python train.py --attn_scale=0.125 --parallel_block=true --optimizer="adam_variant" --beta2=0.98 --lr_head=0.00501
Each number is 500 + 50 x the weight over the matrix's rms, rounded and kept within 0 to 999. Layers, rows and columns count from 0. Numbers have three digits each.

# layer 7 attention output (transposed), 320x320, rms 0.0467, rows 36-63, columns 240-319
605404518575369517364583538428544485471458502481491496487500522502556504556514420476492505629624605438357412555469460351453543612552380556495401521624543520396545516513485502518474404511543447712485464443468535361372525453474488538475605444
578457511450453439605551513464447504539489583461473648496500556543395585376490562469481500626491439451504407537557501401488519436499549499418590370542522436522516578482404629384573396485407450498638497506476555564455489453498530629515381521
600452464490593458573580467493570529524495455462523449494575462455356506628591471447411516455553543448431480401527547482614429474526500367520533522531558470484659604526602470447507468372390328497558405494547463603449434532507429364550594501
563471416419405371493595456589548571547465474505590465563452520562440583329472625564498560438501515537556454578502360444443421519525520461495533407423446444447361450533524461494478570589493459551525433357619520481515474410520530527485629525
544496549449694584473438412608492540536500523464623428377402492540485508462479477560398543439492478564497414498492638480567549592428507476448549591402470520592419672418413526475537480522433456396655533480528524443601423539560518577494597479
649504377453481416492536657492486575550499412518444446497483593533482534562507397384404431553390496500457427497526375519377586443656559526556453657606324622572504557529432513516506451517524576437450516439452517525526491433575382392484585528
543603496535506360534465318434461625449502521607409532511499569494446452648446316461448481425419584524490544434480483572484524480458656525595582572529500474461508534480526485535451470525488584272545471522506439546510439457554437445431480589
494553483582403413603627471549494450543426469417472431523525402547472419582617586552489466507632438607602476449548535452515569411494561477616527484600621432360434580440476475501500590484530505454600570621478565459489468388554463502348608559
584591468628555553509402448445467512530426411481480491560519384583549471493643454518583425520487529408597469466549499403482632550411440515495542375527457328497543514521505443471531434477502585501597508465516551477460568605501449631457496563
541476311654561494522548493506436545510543429401485434544530475504481566462485563466579541530528442487557491473545527615494615527457399517573490462413436492479293444418496398433485536466559481437610418545420521386537516445554495542505641558
673399426540641497611524620674310553518448460468557446493497441561360584532392473504468452594316389486439519610521563478543600464460503444578438557456407556412512560611543401566408495501498633487590407481501475493519484471529422577508523382
573552597379525411500462460479383422458425446607545599416455486585511431547410600471525459513526424569463556473528682506424568511515336522556395469594503495575506567493546560400482523377599380417518381537410493457541506434449522436605481459
458416596549411412507480427477696475480531606636531437462448474595479436405516553505507545606573462528488407473326433481587454477526517549648490480434537543524455502587504506606430577628576499452463522381388646547408541455475439414477691578
509519560533530427491490426406626528477621519492459518439503510532461641492492404501593482489441475499599580509540571433548526646478597500422438504493492483512377653420526484508461585565451562458405547478397422403517453387575567432646451356
537586415643427306558491607488395594477401573536498390486441572489560512529534548525517445579561574536417483512513377473396450461504452494540483599500427430450563463511541553551595503466597491456548509552543489578492578494478502499511472436
622539549507560541621508398654465500414377595467549401477447518640496477465535438487403618450513477520599581459473596488503448487502514543438460521482441509500557504480503481480497515513470507500460393517536503511618466606502550505523408569
537504510555505491520467433506573592628458447454450610527509539537560602506584428557526546468545483393518516426384351485363534491533562520494573520491460504513450509472465455455486466531438457616438601511447529482414446435545472531466486546
593442492578528558474489544523427516511514527459512491386538492634585512456504490481594431446555424491575350585383469503412441528554514459457399350598486508585517428577551457439516588529553520410439541466380544487396388387509472435550595540
507455407468502506546488477452419538520547364502427430539535443648447606604478457491440467542485384596498588520394471496470395596573484414445478557584571504529386535536463455477528446594436497682535545548452449471458555441454545542470557409
541543494587410467380522603437580493570616455666527478624505598341455518485506507493481424409515475494642611486395503488455555628454538474516440532511420374367478525510461580552566581548470362346559444518507440601616532524382544465548605517
553446477476494414567500485477494381547387506459507667591515505529546396451442535441461475420498529578483442333569462478528467517563637568542554546576463566545536582518524555566394491501509559466522531563494493381504503439487518515449454554
442346505500442468546621561587453523455604531516592598577523546437453480503559473544611455487442568442522480493508378440549609456521604492516481467499667433514533403577503467413403436471483490668492522431393529453475514404471359513476452387
576441473481498418365567383557527397418498517532407333537399509331502447395527535505555543391409497429490490424403421402541551418412474504535476345638556445547421455581433447630579586494437392546492612516480423399528443375599456355498668518
519467641433544420507481510454452487513500342496609523445504472529512547463524597555548457448426528587431525424463508532550548446587374557560595466437422462567564522513543596550600534413526532486585581613524588485504519539364451422613411450
501467386457533395486559472534689505427337416534597618536411574585526433653413498460462493593499481444552511422420488450456453540583595522550441497577567497503464469481475468594487417530474448572542458457439397359421530440586531548517454501
469568495531488528389449489496565584535436526512505397578531431512494521542442478497611454513518612430447404405514460502513417646484460502397601584374568513414622500576668512565489589521421509439498472508495395497575399507487495548525546430
492406609457599557506479444358456510452564539569437620411551418444456608630495584533503549623467622517463451479629461532563526522482528605543557470549450403519478508545453531576378424559640441491380598475450406409458630444585457344606397537
557523590435437527457432574469507610512494507393449436484436523624433560522432583480443499485581455501554530456556502508535566415590570475568549471582562382404496517468465420508545446610509428610582535330594593481445458556379480585501506626
# layer 7 attention value, 320x320, rms 0.039, rows 37-63, columns 240-319
523526537573457540484599542425518471565541552624421521507496547607455386515509547565606609597561580513516445530488500524522473470468471376459448474505466488475456490591476409480530558446474509569535403475496345480467491447538587482448517482
490561536501575465516414495565534553485450525452428546585507549412548547457461524542524529486565473517612452421435495615330579544372520585602527480465399445612501448524475429448517550525509494444564461529474475521391545503480509490554485383
570518454428482565456608453427444527620522638563536488467468463571575504552441553450544488598473534339574500481444603514614614496541538494491573473565528488536630529484431593505392509469604478490480553567469447555518338435492432502371473453
417428549560524459483435446423479373453408581534572432396509440491538377500451402467439531590486508334577389443510538551466560490444604563434346453417500473477499520455569556566488455581598454518423503540558520512563519492505518635587502457
440576521505385570504461577562384519511483503492416544461506547520458454491484448490562412502464526641548590562416506373380488450397545571489493531469459434475540504408515554497446413472575557537579585512516336464472559586558482494504515548
495534545346498556445495529428311474520658573387567505567332585438471538652564509613516567447511502646445533497533581544584562409441550507418522460558505552494395531378410463506568537561498479498359623435558589476550508548431528463473480468
504524609512595397537491589487535506454633527538419533550546489351503462515478417394476514471530459523483525420430503574573498530588586612457518553454478485581548567458419619574561415484547529450509490482561538616472479497417504523518453414
594473528646535468480492548379412456447404552547488448485473557469558519482504425556638486496566461591535448519477514491420589555615484492466473537629520584566450530573414565495560505538511486594493500406539533465561534501501451539483478493
577507496570474589578452438591461562510389569530409548558543509428454479445543487501565395352533411518397480521492534450398436494548613490524410541480453434429539515535452602520593564530612473491379495540528634505513577434390427524496524503
556427432445518444507404482562554509458489521486575506441463521515522568595516482564416519308348481498523599454606489559427441313445586430438533467511454469490534530457450456472489572530529372613369565546534357650485488464600529467688509399
400517475437601419526564493475533567464494521514530478532451568456441522458425457457463448569499523399375616528586577562488477570579443468506430524433644489508478491463479523584525409515528531508503519462480457533513602406614534618461513602
527481419409412560438507525467501491376470550526506489507481501471472418461397395559446497416569427508401469610581489553509578524584461477440514471612436523647535506488399573504388480474363505411601377494544573503521478510471569453437492505
476522569633529337458520512620561518516492523597510506420458430405492470623537483494532640444466481492499507539417456545393487475639519551444498458427565428476542476506639653520463522528475506458369515586522465472476517557476359499415462643
448474415507556435493505556671575474467550388391487510536520539517447573446453535377486411385542562543361576480455598433569537578587596610513615507540451571526530532540416677520554453482403516528649515546449458426546442446562476470571537549
467497367453561738481476477539499591607439494510566441469480494534394597450483589379685452498481483509529488434413602615477555487454466529519498458452603507448472574492598538450442448493493489528419489466442536477561495506502478457525532439
525562522585426548529614490562456584548490422528491489591501525444490427445443480573524397574566549516374527493454606539506680467425552478463592519515497497504498562508500521437456509512476410440410442556507566446533525658500475472514454706
563468453451509616542480537430547550470394428538453544449490461426486459597478430470494488555484553405540509465544582534423430602497512620564507593450493563560523566508498544563467420498531565520505490504503527631515515544560495490461520566
451461516580460348512585637527447514489529410471486478462507527512537419446515659579432507637541496523543594527486596605578500485507586490450529638446648496540642496455437393450560487472438492429531640412534628561605599495510529497511451493
518514546445546532463435531466514496472526431389530474421387468526486504476507469486457557599578415514381420528489680458717434473444578410492645473487541520690539515488554640491501585526537589490456483512394460578447497487459484473522508533
478525534475565512499425434385505470573607512565569504453506469388516478497519504458547412545347496581510449458524458471576581476415581567461354438517590503601472488465460652505516555527446581527591462453458495517479462773531535476475549600
495496539519369566535531505424721540552542377516412550525527428486517507518571551587376488466396503553343564460374446542444489466485445480592527513508395443486498468537561430426449485461397547460474514494503566457432443613495487425519476489
523537460407477392422550563506542501461561506562522509467508502550639504422477462546548469540541497517531431503418571481623522497475501411542524565460439586471529456361494583486638471492483391562515494517515567591398499496458457434433492512
407524476498687456412448515498510666614442548432438514387454486544566499510540324484400433542442481563455443500451482469477473487464515512479632517504587496621592512574418387355506580455432338552373507409557499409430488483572436568479519643
488478527379418401587622429690444488608457437487486509540445485557437566534517609482609535495559537461388674565562484503447513548538516600420597432442415522504454479451542494409533431525543482501585494531430523565582475553466555597396494489
500517490503449544449657473532509450397444486469599490503623474528540515535521505463531558497455434467551526407454517462461428504584565489487542469542552485732414426501418476535528482545504595569530454484511483493470457564440502429505447580
455485445480516525517445540531490436680485485498524524483497509488525436518540445641533648503558443591514516520502532544460398471571485495498425516543333519554522495515454583492559498554421425502517530526532441460476614467569456595422501532
463559565473492528409474464479424536441403454384401525587454399439590499462544464483503400484486462471604503525613573489513685424507536442451462540578480462424526493526534452503423608521428406476530424537535520474510494401587534538510497424
# layer 7 attention query, 320x320, rms 0.0502, rows 64-76, columns 240-319
463509566440437579554441533518491550505576436479473513486519538500537481546512498597475508471543515484445473584426522519476479564514500515547582450477571467508498489509521478516524474532509468533506431394467518398550452441498492472480573430
551439549510538502463486489468483531507563459503486531491499499536483534442466418515570477433501467561542469527422538579495496576533518506530446561487530478493467512394557455489466477498429496476448475468503385527482504516554487441507536464
527464468446494420457543446434517505466503525508523476560488459520464528535539461445466547503487502478485472473527464507533489527450509510472492508493504487533492529518492487457515453563472523450512517587500492548432563473488500487557507596
472443510489500527565547496483425442451478522501441562469462458480525485497546459464523492487393528504524475494549517537448529531484436540464494511548458519537504563538443514459459449471493470583482552505499501538559419490482570529525490508
467454442447523488556450506563476437541536509496497459547533486533522569498596489398444472575410529429490428538510545518504509556534486503524552511549452442426480555566467566445498464529628455562479521527453510555530563510452517565477481442
526460499466516466550450489535501479493547443591550446489476554527511524443545498498432480511480425454498570498464446489452493485491524526543493508502530502467502498535519506506465490544526578497512471516521526522466540504427528486480546483
456492457488532477449503520455537531518489460594498478499506502506480480470461451497482480546545505512521504513445506472467460455555495575613464523551586504600443508512528456519464515497485549477509449518558470553522520555546460420505513522
523477456484542507442470510479500534473449579505575529570499503515503583455555473379403560504497423556478457524478590465507535571527512559478496540567511568502464499440461479520542509461540577430509419497514525567385580535556489435509496565
462513413467468458479545502488467544547492487462538503460439467537427535601485480439481486492483548479487478505516508520549424489427501486557480545545495517634483487487536494530522467452519487475500526475511446531576460479452408553497514536
495507488445479498493466487539471514527469492540574500428421555501431534519542520440496533424469396486519435470524570575518549483493522523419540501459441455462522523455514574550395523473515444506522578518448582533533479533495546480456495529
511492469449463448461516424511479518490441553483624464557469508591464499640543518433497519584519544524448417460555531520527578551492512516459458531553518508494475551520462516525423585512560572536548520510522577561513521504489491488477488529
522526461508525533466544409429461540458409466528467485526434450537463546502536494499565612485470425471539464556484532493495543556424521510526463499589522495541432503463544419555398512496546529494522486490526469514509450496542515418477560487
458527485571472543436518446445542451549535483460449536504518462525449448479433532577445507507479482520461508480600517474418466495496512543520518502478575496545509418482551527495497508507527483502523481531429487511567425531437541494428486464
# layer 7 attention key, 320x320, rms 0.048, rows 64-76, columns 240-319
488556478479563509553416519446454484507511482378550515469489518489450544456483483481541477589536518330525444510516520483506467473554513470514456505532573508549483493527490522486491482513516521553501469521452485440499438469453498537511520467
548503622540468530469508534495499476475525450579456471445463582520484581504489484446506501414447485516569501498516534514454413525480479513521459511518514578524504517427596484460515483488533462520487479477506470443508489497584573501522505496
476436580503493522463512518437560447477506535556467470458456487467583542571463516490519527474499528504538549522577447498504497478477513498431558544476484544485463533505541479392527523576528465482579493533562496507520518495562505549534517551
556473491489446515475541451502472505459462437582517561519528452497583457519523527486453550417432533634539556499508431562524537547487433609509497544466405523491467456555482535489500485492489518480440477515534489442474466568504497504459494542
437480522475419519582577445550506412489498527498506490553518512424582558573620545470501489575430498470545494519458535528499565551471509505506548475539521498448516521512488470491524525598569466494425522515473497582511463438474589528516511543
444475523519520550509466515583509453453476489444510505472513459508524497439484458412559476560525512400481482515506507484460430498509534545555516500590506541500426494485560410564514451468482492510486434541461550501527474461466506509495522470
500494491445487564499497561502504522485524519580514481447528485464473500402459457483545555466405501537525526528595512492462398508492519516542522593506589493518388560508519489472619441485535466492593499475529488561529444524500445502464477485
481467460531554479549520503537530514493524487399498492534497579424475512574466508449477509530532511593428485478523479544447492480549524535572549541499498534515470526522418478521454465443539556482603481478528486577423496465547491505491465558
535575516453484513543496509513445505543478533556480454505510499446470497453472504471522467496480495512483538404528491535479460408451545527495609565535464462527573516517521564533545464540488457557595521506476461513569514532536471541526484537
518522488469553477533536436538527555482515517510549415498463470527438558550509487519481501492493484472500515527527533553501515497450580556473531419533439509509499504467464528538486520506467440476483570462438509431473528541506598435478512530
550467470525525498511520498474586517518501523546578496576524549428568374527507459526548541528505489544487488505576394467429545555534515481472513516545502528516460584593549531494517558496503551490565472552375531543404552542524501450467507530
565505455519558498496546453543539491491482439492516501473464478556444528543544569543536521496507539438474526474510538455487496518500476441510453489569463498521479516455499458510531446427524565589508415530446538511505487471521425448521513497
367558534461477593452413415460476507491489479486497508471467466455514442546522511492483444534504545513478455468478481461534478477383443520564517516547554519511381430519485549580481470521510437436537490503532563494464506514571492463460469526